{"num_hidden_layers": 11, "hidden_size": 96, "num_attention_heads": 3, "num_key_value_heads": 3, "head_dim": 32, "intermediate_size": 192, "vocab_size": 22039, "hidden_act": "swiglu", "norm": "rmsnorm", "norm_place": "pre", "norm_eps": 1e-05, "positions": "rope", "rope_theta": 10000.0, "rope_fraction": 0.75, "qk_norm": false, "attn_scale": 0.177, "bias": "none", "tie_word_embeddings": false, "parallel_block": false, "init": "orth", "init_std_qkv": 0.05, "init_std_o": 0.05, "init_std_up": 0.05, "init_std_down": 0.0, "optimizer": "soap_variant", "learning_rate": 0.00394, "beta1": 0.95, "beta2": 0.95, "weight_decay": 0.072, "lr_head": 0.009, "max_grad_norm": 1.0, "warmup_steps": 200, "schedule": "wsd", "decay_fraction": 0.46, "decay_shape": "linear", "final_lr_fraction": 0.0, "batch_tokens": 32768, "max_seq_len": 256, "doc_mask": false, "train_tokens": 173900000, "max_steps": 5308, "dataset": "wikipedia_en"}
Each number is 128 + 32 x the weight over its row's rms, rounded and kept within 0 to 255. Layers, rows and columns count from 0. Numbers have three digits each. The size before them is the row's rms in percent of the matrix's.

# up: layer 7 MLP up, 192x96, rms 0.14, rows 60-145, columns 0-47
# down: layer 7 MLP down (transposed), 192x96, rms 0.131, rows 60-145, columns 0-47
# gate: layer 7 MLP gate, 192x96, rms 0.137, rows 61-145, columns 0-47
up60 090:075057130179115142094145134062129138080132127132106164157120155152169065137174115131129150163064205158158086147152098114159075126134118111089149
down60 100:078091120159132152107172161168166136156108075155138104132102087182107122131201156131105097114111116166078087145185106143115124106113104161088146
gate61 098:137154137217166152163079137165125177109128106136155141158130122087133154168120149158167126148133091067104126163099140138171139121160139054127185
up61 097:161124203171123106176058095161130100082105123138161096132122115118123130166122144158123082144114117076042111139147150111212120112101085098190117
down61 103:116075135139134126096099115152143103095170173160142173118100074061103090143106098111106215157134115101074174143130144135124133114084103053142106
gate62 104:151098129093149151068151112126068209166175069135150135131144194115130141073188108130146112128162133103141094113140144037148156129093105088106130
up62 097:172139114107122153158087071175150107048136193133111091143137142146111119183102144134087148142163115100232200101138086187136125072099130113092137
down62 097:140097124114127110099111139144128064093116152108140106042107067117168099195168184095117103126114109151079088150079106120090134072098115164067108
gate63 082:122117120130102151142093119096092153144099160176151094127167058136086121091123114103112091131047144107159125154122114134110167098056142093104153
up63 097:117125100093146093140105155177168139091187135084119149109176126140128145135167140123096140123208117131172184082124129116120095141188152130100118
down63 089:140111142136067190134073132140118086087109063110100126083132150091115139111169118066142131093143119140128119138124118133131083136107095126169138
gate64 100:115124178137145123154120107118153151167125062131180170109145155106079108109110106115182121178149118119156131110110156119138154118107144094165150
up64 105:077119118109060138132071123096089131105133117117173160127132123134131154123143133176085187095154128069128171065097153163153015113137111099145059
down64 107:150145182169156090100108118115125052043078156147134143139206125072157139120143146152157154062113206069140134114106141178088101104111166167139132
gate65 115:112051102118128076071124100127165149111112158090158131176132091130179152168138107125098129088152147104143139126175152203059117146092117088135140
up65 109:125115101116134159145154112096117181125166138124117154117133078154115163090062147079126103131165118128126096147180123131138115138157114109120145
down65 115:140100188164082104145111085177071098154133140071138083074147123088131087153105108139101100144151134146124089143132074120184157123118173157115171
gate66 091:123135144152106165159112100135088174123117144130137080143171086187126126147138153186137161153128109190145103138090133195100074157171132208151162
up66 101:092157183140107077119178140071114114125119144079100111171198089108106183150111121107070084164162078179117126120142131125125067108150076135184163
down66 097:164140250160139156116179149121085109147113115134121129108201139165126052080137154122122149117144073152165111139096111127128103123163127111134082
gate67 106:103073095122168113078181085124159083141135068098087170115119146149156141070120100116135071119145097163161144140128134156098088121109165169115079
up67 100:085110159098199073145203135166102136065141143068165108138098143104091153171118100139158088127124119132121135151113148117126208120143095098145147
down67 109:128184130142151102183102102144158156149152182111102126091154150080104142194097123119147102151074170099081076120110107097151172066158100104105133
gate68 112:110115150135173128183177119071195134148146142128130123086100125120167175159119135119159156106080123197124065182138095159120143176114128034149119
up68 112:106123128135168107129169124151097179132166150077108076147125120109129101132099147209067079102195113119090138146146107113136153141096149140127146
down68 112:152066093110158192074150123100101110087138080121157097121105165125128201157141126146166129107092140154111115107065069135101158079126126102127113
gate69 100:179158148072119150150129125131113099112110114118158123161090115149102145121146131153108136144147138123126115138082137132134143080144099113187130
up69 094:222170112074128174170147073154126105116085186163103169126121175146129128119139129137134129172144133121141172137057155155156094148125080097140128
down69 091:082071122180161137079178154129170112145168064125160090075115077115153119147137168163116153142133141196137131111139104114087149168163167156116091
gate70 114:115141211132134152156104111107139124143131126106082129105134123131110156125103098076165141163171115178174108129154095108074152138102150166148178
up70 113:070120105152076198152107169098135198166092116115171179071125103088131082138085087119128116104107078136164149132128143139141181092139098161089154
down70 113:127111137120076158120126107131100083196141093117146069055203081097150150199187094120177091112137103150171124109110128082105146139118123118138191
gate71 138:130108076153140100109087155107154133202102122148162068085151150174148148152140153094147095051160090082161124181164063189056108109141213109122134
up71 110:110128167131087126104174155190176114093145146140181103131110133067079170120111136139117110126127151127109200105133147177097142121110121104119161
down71 110:081140055172159123097075103108117108214135088122096179107089173141142111124151134103160108093151100142143100157151067134108170162178151130123160
gate72 098:155063173142169109123125167171114124106077133175098165120142138122162148124125135091141156097175099154178169152098113166176146077020121131122116
up72 104:130138114105122131086128104150149091173099186081124109112105162138121141145100175138145083133169150165157091175084190122178147154111127130104162
down72 102:129139080150119079179116101132136152137078141147144144148114139139145137112106145117131171145147083090131155159094119121135129103034148120030092
gate73 094:122198137123140133105092110071135085127144105116128130096151089127090164115128100133085112111152127133117119079139065184136109167101108115143136
up73 112:116185162133161109127147112084119095165176153169165088092110074171050120135122135136102133093120115152090107062118097143115145094176097081143139
down73 093:089107093124123103138156112124117117172105115175179115146135103152131144159111131090163122123092141172113129101140126093141160110164108150080112
gate74 106:131105133113117135049185063108125145150180114129136092120133152077152128094137112123069158078172109155126136171130107147111149168122118156146065
up74 112:154143116110088158122139086159096115138106181091150169072192102124157178089127140149078133136176167149118128156186102173125122130114110113102141
down74 096:131104209131134137090126094132114150103136238105138148115060087137134102143114146157110111175121108142144102163105124130121184195121145121132118
gate75 098:130122165076184142148118093100136140116163166122142129119069232115156152117147085146135157119153124062136144130154098168107106116093153136166128
up75 098:149125107084202115124114091154091102121133067144053068104148122145111128134140148106113095181163142129157126186104144173133113158127155144154100
down75 099:092138114144137131189143130146122081125123192164095116168136114087144115111162133140101130158096153127096122107127137077204130070144127170106136
gate76 090:118166175138140119133185135097176114106134124100129120118151166116114150098119096106118046136100127108136128147109097151089148087100112127214184
up76 097:164131109082116128133161076158137117124142124099142129149091137153135123146115077148211188051099192161107101123127118079120113129166110156090161
down76 092:182180130143153120116106156122138115123117128082078131078135164137112113091157152126095173078162151110157143159092150129129095195145130106130116
gate77 100:161101069108125119104149116139137179159063112094123184161171094117139122098115114180114162120093162162135150138094098190161111154103126153083093
up77 100:128181108152112146165111151118097152137096148130079099157140158125142170051148123101095105102120063112095124139121159171135085099161229178120080
down77 108:149119156184078139193160125084128123124071206167152111089117134078101152133132127127069094103166122115117126150132148098125158175123091125177129
gate78 119:135131080073095200151172086179111144183146142102112195079090177120139168085116126157141121077117169125150143129133141146087110171159132130144178
up78 111:174095110162112148150067128089112112118115142134128104161136090121109120120181165154131167137115130116097136089177125136164113088086077127089093
down78 090:070121022125113128128084144090123095124158074167135069135156156143116119096112117081158125107139144147117154128165117112130101122122124118132111
gate79 111:150117174106117170145116132104223113117149144128077163171191161181110164139111135133141156196101164084141162147097185176130112152086147117111125
up79 098:102112091055107150114093105112087158149103099128103169146111137138127068169099163096160105112127094123149060138132095122123146082175171106060154
down79 106:176113115177105154097101163162170084111189210132142101120093125107074122114159134165163115161098221176127146159125149152134152135147093127152073
gate80 102:136078128054089128162163117106156185176105169146187068080104167121095125154070105080118140137063160162153101163149150140077125149169124142129100
up80 103:162140159109090140146127136082170112128099171139138110075092155123049135130100190144103087118095139143134148110076137173097105119147115129104136
down80 101:153077196171147171103130134102163114182123159144135115080086143121087122050129150165095154104158107096150164095151101119067094182108081150174137
gate81 083:078145123153082115130093222138120155146094142094150136127146138131122121118078116174157166154170112146108171132083105111141166147112107126102108
up81 097:110152160141158146144079176175137180107141096076100105108144115124134166156100143149154109155141115121175167103047171100151150143093103127116120
down81 088:081110087131086072120178128136067167158110127135151100177125107137172150140122139123142125090119116134121105131124104131137123105136118163070114
gate82 104:104114179103102096095079113144128172107144044079197074177134115046141123173112162134122133125113098161140106133085092104075124180129120153113100
up82 101:151094157127069102133116085116151096183121147138125169136137071091106174120114123157065157101117160153120125139071120113113077121113123076081118
down82 105:096079187083128121091091123120102115083106098146125116105005116125101098111097129161144138053142134055121124113098117149107063113083167161131093
gate83 108:157076153130092145125154158198060127183060153092139154174119100067103169080137138158089095136134107124129121105086086106140132122089064161092088
up83 096:173079080180120119105152216164088142118129105128093107137129039105100135093131152156113136183178116099127130112115123129090106135145079184103117
down83 096:091146255130088152064159141145087121135117152081094111150120073123100169107115105108131116109192112124111121167107188131139120106173122147132117
gate84 088:075140117128071093112137127096112190138100153159125052128169095117081129120163136191147088126117122103126092199138077118138113105077143110161094
up84 102:155086086138118131165137136147086120113175117102107167089107107152146065122101170111057109136148111195069123076092150132153138151122139166021157
down84 095:147174189124165141128113126156153121128146098123132161106078198122123099074152124132107165156189138092167151106107105163084097158112169096111164
gate85 092:153085094139168146156122155103164161125090106067084140130098135078117197145161099167094123097138170116168194140149212179158095167200145148126122
up85 109:081113129137120129124122149081134112126160102152172087121153128165104140100133086024152153130147098135083119126050087094096151107145120163200127
down85 104:123118066087091141172147125123131132130132055134151064105192187123099138139143088081142117096125111169077124082131160095103123139125105152144140
gate86 075:130118113162084130136173066104109172133078121079156134145091151165126131157136080128074133049118188210131108151113183139100123134117179075112124
up86 083:165080120154101183163101139150139124166133144156089096137152195078127151201083076116162121123167133152173153110131137099145160178151103143111199
down86 121:183094084134058167163118105149153121139122091125145054127221167084131203177071114096152093089163111147152144106148127100138152115148143168124189
gate87 079:185127161117074165134133103145146161169152110123081118101171042123162121100084069111149138135163138191169139135087170169102119111083107121111175
up87 080:061085117128128204084121115102095158117169138089115124114147065174107114145125119140135102151094102178167095093081137096139157124118090126136120
down87 089:072141158106143116089161129167090126115211113100136175131121090173090125074156172187157085192122098126138132125102128159110136133087119132136066
gate88 100:104123153148118124113139124110141157174140129112152161108113141078179135169069103149182109154121119179161109198118153179123209179123167125147122
up88 104:049173144115141138167099113104137075084229130111165106171098092099160101164107148156141101099119096180142129099204104142111128171192165123112198
down88 106:139142104085089114073088132127153156143152134064146078108134113092173127109145114172142139110090155149167131150127141103134123072094167135155169
gate89 095:144103124144113189138093136098149147175116117138160160167117079097140108192088125122153163087136110163082123136161035172096048163157157159143119
up89 088:120123094129109124131165122157083128084104114153139119102168058148154188182113114111147217130041135083145133146141140167057142159090146131091171
down89 092:080126107080126122126184141162154134162149136134122145120193069119116165166128116134106146131131106080147094147147126120157082196103124136180163
gate90 109:115069175159109146053074086095150175139138166130116131111076136088129178114156082135118109071130150191143176137123080139121114151132155162185103
up90 111:049172083157139117107121131076123166136080117120183110137167082142114128161152164119170110162111139106158073073165102088119119126140187140103166
down90 094:143108000128121138152157147094146131135106102193140103129229113148117130165122142113149103140117126127117140117160148129154137123136139118117145
gate91 077:130161147137084135141141100117126155132166130133114042142125138079108139112078161071125063129126087135140107083104224138125088144110169143149168
up91 090:085092084165098117082142104142123129167109101144107141088103133121157186165091082166155122096160182114101148125147092127140177141189117112076185
down91 117:172076131156065145132139109137129147184128088133149062116195159102120184167058099092136094081160148167082107121117116104116127096097140124117199
gate92 112:116130152198151099127123104129137131103118097133078104129146093071130137185096141147133101081148164162156163169112095187099139142157133172154120
up92 101:109135193129175104111113131161139169124176095145084130150073108131060147157064054086141105121159106186126097047113137138082139151072156148142140
down92 104:121088175126180134045043127147174131117133085119121134113111106126114134129128139080163134153099153140123146106104102167111134110068150135152169
gate93 111:089124108083065147131136138135129149172132113098190109144119098118140127097092116184181071102127079135140154091129110142151108151137107086175132
up93 088:122113169117136095098110103133141138116130102159165148064104101145133122209154154179083064145106181079118169196213124102190137149101103181103152
down93 096:154164063130107121140156130113110101151143069137157149181135108087189131073148136193124106134129055103189179121121161153174111183085092093109120
gate94 096:162114153103146138160107112129174155104127162036079142152136096090155086120127096070183127134136096122151136161072147123182113131133123155175179
up94 096:144156102176137134132126055170082057124141198140129113111156082155112135093130105178077091129060078167139183106133108116148101140085116063171111
down94 103:170152174164137105154113120136129122164086150172112160117148173120155104179182181123086087074171116112119121135078098148117110168124146087107171
gate95 072:085115089121139157132127148093132093132120158146117074129203109115156103022157133094133139131108159091193126153141114178169122149099106098112119
up95 090:146095120104098150072094117118137072157068106154123118146045124126110104177153111127158102067117128104108137147169194149144065062092106121115166
down95 091:109141084191131152163106108157148148152082129169131097102153182162121164146136140080146082107141139172071110140113159159125162069135128169112187
gate96 079:157097166173113156106124077148149170110097168120105195112112159108135147194089133170080122167173160117170150098123116131161149096084175150121174
up96 091:176110159138161118121161135116140070139134139122093194086153122140131119099169156156116139163104132086189146178164112136121123048073133100144102
down96 116:084116177105180109111117181087080119117116142170119194120028122176120120082142129162124176171115110106174130151169103130113104110155149092114074
gate97 115:069143145168092099146133094123114144126064075134108123076126178120118149101107061159116105139123147118083140159125128133145116072133105114110165
up97 105:156107191144147121069196110155097146127148152191117116104130072114123140141097186108135104126172133130063086142103155172091126170106142094129140
down97 112:093101114164072128129086109129094109118097075137143095117150147130131117096085086109084114109125134153079155092137166115121126029176087127164161
gate98 090:170108165124133084170111111114187114142179165136202086127138092068065117135116092122132108177125100116139108073102180127094091118103178123123125
up98 095:189174133113131106094129092152160102146100178131195151115080168193144119113115051073127086107123153200167107143153137102142111085107146109149136
down98 098:077093085148064164162159118107132112127087034130125098133101177132172153090126133156134124110157127156082160157160123077142118149139083146091144
gate99 088:071107114156153070080135117174111190113125121065080160100169086149125144150124152137205132109162179150112142117132190151101122141132133186129105
up99 086:158098122114156104197088122089141112100132105072153160119163112122140122153175115121140168121204152132137144152189130077077104152124147160060101
down99 095:090046095115122170145125066177119171109168102147151150175090127151096137202092162171139123155110136160100124144111075118139154111134117131115090
gate100 093:089120133175091143153120165104105155107158148117170064131118080101084198089093135180134109130076149066069090115097128068172144142099104187186174
up100 095:128167129104109145158157126118100155097147178136191081090139123070120141135153155121182154100113118094107086080096106147165086146154125176097174
down100 097:085101153127111183093153143154113104137155073100174124028158077146160156187155136137149178201074122169120104144100090179124100140138193091162125
gate101 071:191143136156146123164076096161104138138114107124114142084157155144118141162111087086140103105179081131057167131119154116119164133145156151170175
up101 076:125119130161070155111148144119189099170097135104083093169151169103095137149102032167085128088153126120132155083109167149137147158160143091112171
down101 102:188110085144043109174080133168110153143130150104159087128164156112122174139083109069144071065159162154120151097114121072069158120093139190132161
gate102 085:163138135065143107123074137173102065165153174175162119136137102175125136155155078140164149085112129104112153132096154126137115142145070122136110
up102 096:113083145221057179055126134139118173089169139117064148135135137152091103150106142107129120141169129166131139095084146135153104100134156060167115
down102 089:178140094189112127118111076143065116098117113121141089167163162098073133121085116083071111112137130151165078115130201107111095179149123145115136
gate103 093:193115091180166163086162124111182190133090130152091176159093071035141151095117157118162160126091089102103082112064186079103129168136072128143090
up103 096:089142108106165113113118154157106185133181136148125071122081109144119076113153100189158140112124087112090064102113163162080146150127096107030091
down103 101:108083110099128113093128171062096097149098161155153123099059118133138103067122104170154164158101077131082117134119180146161086130132066110086112
gate104 082:186108104142150131152159128145091112167076137090115114145044130125130130119083130110125062096108159122082111090107128135075096156178110096164150
up104 100:128122079194170132140171170104153116156080133149119179124101139100140066128131176127153080169090127147080092087133097082082094152139122107135144
down104 095:083071165117155142086115165142167117158143188132134145085155054192127075112164152175121156216098075168122152138113105149130163168134153115139124
gate105 104:118072115080154096079127120099114139207079103105096139155158067052120118088170152215081065182113104126157122136091104123135145148121193160136136
up105 103:203103137132156149081083175085120134229150100132152152121153090172125130140150191185104106112165150128205188126145126192137117161190166180135126
down105 104:185127131144162131126133154108132101137112177155172203094156019124113149096111108182134156186117113117171169139103143138098145195164170137105108
gate106 085:138088123093172080139100145135117067150136125098145106106189157099129130133087123088103062122110081088115167117169115147140102122066129115119091
up106 101:153139155177107170115115091135152167121093156140090128169157081163183145132204116103106168099165162119132133122142138197066148161133157140156083
down106 095:175107205140142156115116127161147099154142056114130085068104153113076140121139137150090146117170139109183093135170113170132137138125141118200157
gate107 096:088116111144089173101108131085128171123097115200093084112110115106163097102107153099126135132145083135200069152101151143172156134130178058193106
up107 103:140154112138190150075105090198134131096115158136110112163047130102117144174062088077159103144168110159197107148154137102165184098111145111111143
down107 106:090122156146192127140153134082107145158106064171140176121086166152119114139131101151151112140120134162195104134195103134065191131164122108097185
gate108 099:149120105113094122166102060164138088134137156107112177197136103083154109126093126115156151071143156130152143101111104089140100102098071132155116
up108 090:128057145145130173169153095140131126133149176116116145133121094143141131179151122139124106163188164128160164148105137128151086148169101142194177
down108 092:112145162175189119129152128090166112159132135191139156104154107099141158144134151108113132158168117156133156120231143167126140180170117118125200
gate109 095:086077085079091114079129172141166143125103088166122139123109160130150145067134143121161155089092115117122185093114087116117135100117086168180078
up109 093:120097089089112149095119101183153088119120089122135115120068110167087098096123132134116098108146096214085147087107077131144077127110113086189056
down109 092:111087180136109197103101144144138132140162140123137137070145193136129129140210073121156142106159089140148132082078109110140143126092155101137170
gate110 106:159141173174165130131151117146156084102094117155189148130104136132146118176092165161143071158192124129091145113123144125153156145205102115157088
up110 102:073098107217119158130125166127130110170072112115156194156106141135105135107109158196144078109128143125117088074113147145148114074171085124151128
down110 094:134130186124166120125134122105184120179102146132135166146104115083102142093087118133093166175130107145105183105130134124075101108078110105112120
gate111 089:150169196109084177133090108103126083138152124169119088163144136159128119143126138174137066095163131098077140133114153140091201174172130101115138
up111 094:082167101095142107211130153166080149111131102125169107147066142100162136116165090116104153101109116080125150083116142097094161144077156134184134
down111 093:095091066081121138125151128181119119155145146115158165116078070103106149138127149123148131154085144168123145137148103168098137135127123122112099
gate112 081:159155149092205149127092137076128091114174113123093168095117121104140113091178147060089142145127137103095116132158144148137061118156132097118173
up112 100:152139096089119085120110149102116099140100179117157183062115136125147108118168153000089115120066128143140117095140124170176058134167140105080165
down112 095:096098088118107134149178149147102157160143145146182168143158103134142102141145097106159106158100143158131120096167099128126118066167128152077099
gate113 128:113080137102160134120121078112200110070163112203113165146157135071150178135163063156090134105069132140159167138109067117122124166049177176130114
up113 116:116171116189079132140165113122087065134136143161171115129096170120146109166145138162156139121125094176153121094170173128107137129148219117111079
down113 112:172134123156148166069078173209101139108154147142133120154124110094091117161100136125168060120158156126065154152095164153141152093145156100182150
gate114 100:101135085114181174095120105130203138095125098109092083095095186133128107124152132147149133054074147093117111153162146121069072086103124162131148
up114 099:103143101130149128122099161119153120053140105172096084186111095110142161197104116123165129148130151101135115073131109106147110123146106122183133
down114 107:166122207124107135128132181126142059137158148087092099124182106154115085142103094136143122138167106158126166183145155128183149185123175128111117
gate115 132:154145108142133208084116170187100143206088146114046129190134169132134100112076142090123069118091087124128035090104139121116126160116119142144141
up115 111:147166135111117168189178130167119155108119128082101122177190124127097106154103080121153137059093126137077060103073110088072153070106088131120132
down115 110:129171137146156179175134157165133157076154139159168140172150063092093137162151074145098133150110111173122120107136207120176173030135154149169111
gate116 117:100048169070108104188114106088106149130189098105076145158175099114111172111131025116111139130148110152151142121114130132055081122125111096157155
up116 106:140141112099113126099105139177176125185119141129149113141118090172131101128089178123071111131088116130000106135135095117113114129183115111180098
down116 103:152223121156123086141134132105104109067156200126170140142103150043151078133115045117199116155113138133154115165110190115168106130160143087130157
gate117 087:092128097149070167086080143128111137141130134118070120110097123057130211168081161130083133105201035175125066116120106148108156161143111145132112
up117 109:143178147108132106094097165133150108116121102120090155078121094135147134057147205152110151117159071124124122160131124166098108136113121103143055
down117 113:137156200128172093098078149111093138087141199105116182133050116136140110091155132148141175148125110091149130173140125162105111171118113103130078
gate118 084:151135097141173143169095105145128153114125203079123187097133130146163196095188154106169136097135139124107148139129079174124089160118112124077154
up118 100:202111129094077144117106134130109103138124160107102167089150099159061102158184174131083140148135103131140150138119119100123087124095148149076182
down118 092:106152051138083121140151114138106071159114073163157097191149101171082153138099130099141102132112139175117113137154166099153155102139163159108160
gate119 103:170121122166117207165094173167106186144107101137124118107132125080136090102141098109139158132138109121079107134141152145142091159108088111100145
up119 105:145115119121182132137108155205137098102120090146144100124166142141097155125140130193093108115111081074138134139098117183192068136093160107146144
down119 095:151162127153134139133065144157131153092144132080155123138064155129106102086091141138115174142132133128104118159134161148107121030142121088148115
gate120 077:211099078094130111171106076137130114092106133091155146126134184129076151143136153146161161128128137098134180168138136122144109184137148116075099
up120 096:157077125100163132115132083180158108117111050148150170138135106152088114141135114155124167154084120155027118174117150168127121098157131127099130
down120 095:087089160079129110119172124138168131139147151125178169115125087190107123134140157162145119207072138156126148205167086132108114105189154109095076
gate121 110:153142160162137141139101133157115126202098121080157209149176091149116174133168106192144075142115141098165140110075138113112146141137096150148155
up121 103:113140177126150170139077175136070148176160136123150158116210157120145140113179112089130126176112083107158082085112190155105147093111117170115130
down121 103:105109152144109134129156119131078077201122054140144143125186228135100166100167166097167123105160076153119073161113117140090115089166114119128158
gate122 115:179143100094146185150081132156128145176150120067189182082127176089166181155120080122169123109137143121139132091112098144114169170118132123148178
up122 120:135155097102164131120125129182098165150151081143136165119092116137170126194123162131140118177092185091118153112116086079131100137136178112103151
down122 109:132186125086148115185174119167162140108130203074157200180044156164133119112176134160153162146113143117091096154159120108126117090149175154138163
gate123 102:209152132071134140129097130123121143116143136132131131160068130103079120096099151132127080151165142160160170111103144127098200104078105139148146
up123 096:107127219139112129109121142124131141109120082164177152088159094124141173138119158129126188134138137065175091122165165173161084148093094107083135
down123 098:190199114116181135183100130138094170064149212118117167190079106105138097145106114180096139123113112089150137094109166159154176093083155094159113
gate124 090:143115156148153128146086124183176110143186054111147113160162180131123161103156106128101072151144152177193137113139114136133108107151110112202074
up124 089:146150078106147116105163132134112128166123148081140127138101098162083144109141149117210098139088086180135125126214079090153122112134152116086152
down124 092:155169143102153158155143145129105156120117118097117127087140160098133177076145058098111130128096068107128070126104084127115114202096105064161146
gate125 102:122175156169127168153157142111125098113162158101091010119168144130152141135132162169141142128083124052065067120137179116128135160150153132124135
up125 101:130112138094123145087173148124132120175122086166100154132063135125142138078064175167119116156133127144099172142169145094108187155130039123134172
down125 102:125082105151101107161117140051106105171130146195146057125113142114122050138145145163083097079157131086128111127113098107098127154162151187113119
gate126 071:203090077111099152155141087119087128174100102095081088133179105083126175165125145154117057170147132080122141098116182094124136080121141149124135
up126 085:154161067072141125134132172153119140158159090102096143136137043175118144109152194168117129139095130114090167156134121145145054053098119109129105
down126 117:113141175072174117110147134115097102093135139111124176115061087160168098102154127143145152187114149065117124130143124145122088147117104117101064
gate127 079:115077117124148175125144069075159066139144131090124157093133152098051178108164143124088143097112120100170134136144100181145096158110109118118145
up127 088:226176122123066136132114186102139147120060039160139109100102177130206140110135052125178110141183151086170138103127154092115176187152182133140168
down127 102:183127146168119155146073149107138093153110086121138122120135172102110124118135121118100132102147150071135126160108152129108099128095165099156147
gate128 108:102135149066100125131160107118147105093171086170116142180154105096124193145190125139129189070167130133160179104173209138120102134092136159159110
up128 100:132084107094113087092167109150112148147106043136171117123103174138153127072117125109134104121063112088184149076211107149085121147148173072100113
down128 105:121181189107110127156200091104203124101144072157105115166111086132135183139095072129116163163079141137122152107116160121144131124092142164150127
gate129 100:181142097118193128089086125097036126168133088144156079054078163107139152109139153133123113119162120130105167124119130122138103142132081138117137
up129 097:062124115117208128153095110123101119134161144166115139111117159204115122118142070152093075129068072113132143072133094186066143083132206149114200
down129 100:110064100110121147201122070122151123098082090137133137105131075133111097143130136142090125103140132132152127116127136153073203076111154149084098
gate130 083:132116141161106132073085157083158110103119128068081099146144163084117144217079128098118084111150045170134163142160152142105159114170119148114147
up130 075:100142120150114130145175071107109120164073099179191136111163160073142150098105101153112147135138187127105079106122127068164151186128195154147189
down130 096:137060050133080161154109151126117135142098114143171125122172127114117157167088105093126106055163103159097151083128128135144121107134152140176175
gate131 093:128115113170193112087172132159148116101041135137121118119117135159135060064141137161149084146158126172123112091113081175127128131135183111152107
up131 096:098102151136204119165113092138131116102133118100141186148143156176107097131116188134105049123140173114140112096094114054125137126142103059204135
down131 094:109150125114113168134162164158141120158170175155125139045178088144113113128201133118156085148104084138151134164137180099157165111174076117075136
gate132 128:151075169113123111133165183134168129118087139155202200086107180167134116160148163072124133139148119112122081180097166169107136120118119147104130
up132 105:081139137096144173157142084145126161148136130117084126136050107106107144141058117086117163121173109086101113147116083067176125106112176156150157
down132 104:105171057113112139094140122145091141142129148101191128125111123152179177141134139190136153137103158125104127073115142090109099147088099126076132
gate133 083:114172151055113085123108159102083114145096151162145125197104098105085184164137162100109106106152039096087104127074161142133148207122105167158119
up133 100:112141078154124100161154096111128164068106107072113133094090126173125138096180183126099127149118247117195131093135119108110126091102164107093136
down133 095:142169059153129128177087135111125129094152159124126118129133204119081160098112114096117119100153148100112097078092146127102128144108100153090161
gate134 111:102138172039103163131176121197125139129065118124127175101155167123135147118153130141151133090127164055111115075081165125093096168128203169087147
up134 106:197162197099115172139163075139147165162116115104095141082187096143117112162112118096118085105103120141191116140120165116173125135094104125149113
down134 103:127083138163164122162089178145142085174105098119175086108166141145137154143129142139159101141134121122128105129118102092146138180093055107098185
gate135 096:117116111127053124083113077142133074171104132157062156183105160110101123137043141131117120137169168073166100118141110093094155151133080171091141
up135 095:172172101114179142099064114131133127117154063171098125118167151187137106125125080081103106134060127187082085111068111136125116097139160053123140
down135 097:127085122092107155169149168124128119165110136085178082122110161111065145131136118192120079128126091208113076139151149114100141128131112132139062
gate136 122:168169109092174179123141185140127132105110097091087106121067166092140120129063072116116093175173134203103140182127165168108172107106128168194134
up136 133:139121084127137219077158139107114100120092118131087116166074160098086133108104104179117150151201132084129152125162175156121117144147116137133072
down136 109:147147159089121161104168125143075095167103146119134105176098147094125142108086120149144181127168122106099147159107154135134124068124124144087120
gate137 087:135130078138147105129144145143169044138126095104140128120093133137121124160124165159122120095140135119136171118062103130119106174139121113118156
up137 100:135144108163151125149171122171145127103181103090182165155092132153035097148141094171133124087134082148158184106070119062152162136109131163102157
down137 091:054067013098095131134164117120095137128084104158147161147140105139115156140084108123172096103106118125146096120113116120120150090140155154097091
gate138 103:162137143115094148109133114166134124126160121163130077108165078069150096142121133122114106180126047106119180106147147142144006129136181150129130
up138 095:156157090109165080138153087139139164170100146149170163124128183154151107094114099076124134096088152134164146163137130091162150098118092060116098
down138 099:096156079141106132192135126068145130128087118167130117096123168086149096125112092116089160122144128139120097089141148128083178136136177131123079
gate139 094:107099105187180129105169143098083124177122085204146101106126125097162181110092138100172095099125124132134094129164041155161177160104151176106096
up139 101:106153157118170132164100134135106091113162077150122118082108200095129175123069122066146093124090137177114064101102090150118186157118072119106090
down139 094:110138168086172072089108135105082146061170158141099138091137123150113122144168138096126141108125109188098160106133198121114103119147100131151079
gate140 111:060110103099150188134131098110092175138138151152145110133146122075129141161084198107084102150080111089149104131140104128129137169176125106147185
up140 099:142204197111115141184179098154171096099149104164148172165139142124172097138142130120097101130079126105092121201113011173185140097076135124104137
down140 102:163139236155192161122135113140069088098110062118126160145125122101132128136148162143169167193105124108085105149072143131141124045155114099107148
gate141 118:093097141098101148170133121139172160101121115126104087140173098116141144141113146166109130103137138044163084158098142048122140136121127095125150
up141 109:110099125080135171146192189080107119134090102106128202162147106139134134088131084190131137137120124114151083116099203124099147146106144187138142
down141 111:129146078184163128132141141133104153080141093148109160190180087123126121098126104130160110180083075122171123138131188107170072144193115142164119
gate142 091:103127155156188161109112117111116136140131123065139076112178207125113082133108189124140071156150131156169137147190098189139135158149109134058178
up142 100:173128166129043110111153127111154111173151088168155143174115164162108106154170102142154086153146148169143136175099138200168143155167128115143134
down142 097:175141255143145118109127153129136134137131096067103073119136141157114101118158107140150128133133148121174137119131139133172127129115115100135165
gate143 088:073133156100136153151146137101138151155110088124131125120149146069186170161145101092127130144107120129123159177154127088105122170169092126114138
up143 090:099149112094092093129082146143140174099172186092140105125155096141106104162104168114072105073110145061142176116117137100144088139204187123153100
down143 096:107135163098191129124127118131096132123115120129144177154164106119146161153115149159153128133099136157155148209161130149063168175169088202107085
gate144 095:110073108110128132059154122104120158113136156151110157110116151122129179135143163135142144119113141135175196144083155101167184212180111087139178
up144 097:060117070165123145105093138103145172102097136161124144094111142104141088109086128086148052171091073115127105074169149166086150091140172105147163
down144 096:130153169159145133145110110114170139115166204161123172071097153145075092131118102111120108150149149140164105090168147146116141145141135076124217
gate145 086:200132169078169130145105143142051139121120078123114073110112120148142101165113126109107155079153137095132118106206087085079076154163168111121153
up145 095:120115091083152136134158121131019138167180192116143145145106132147157116134116136092121143097077123135109113084134099120156142121108098163157155
down145 100:079116168117102111131155143110105114102116123139076149162098074113148142158134106125125132227047133158082163117136144121166150122113113131114109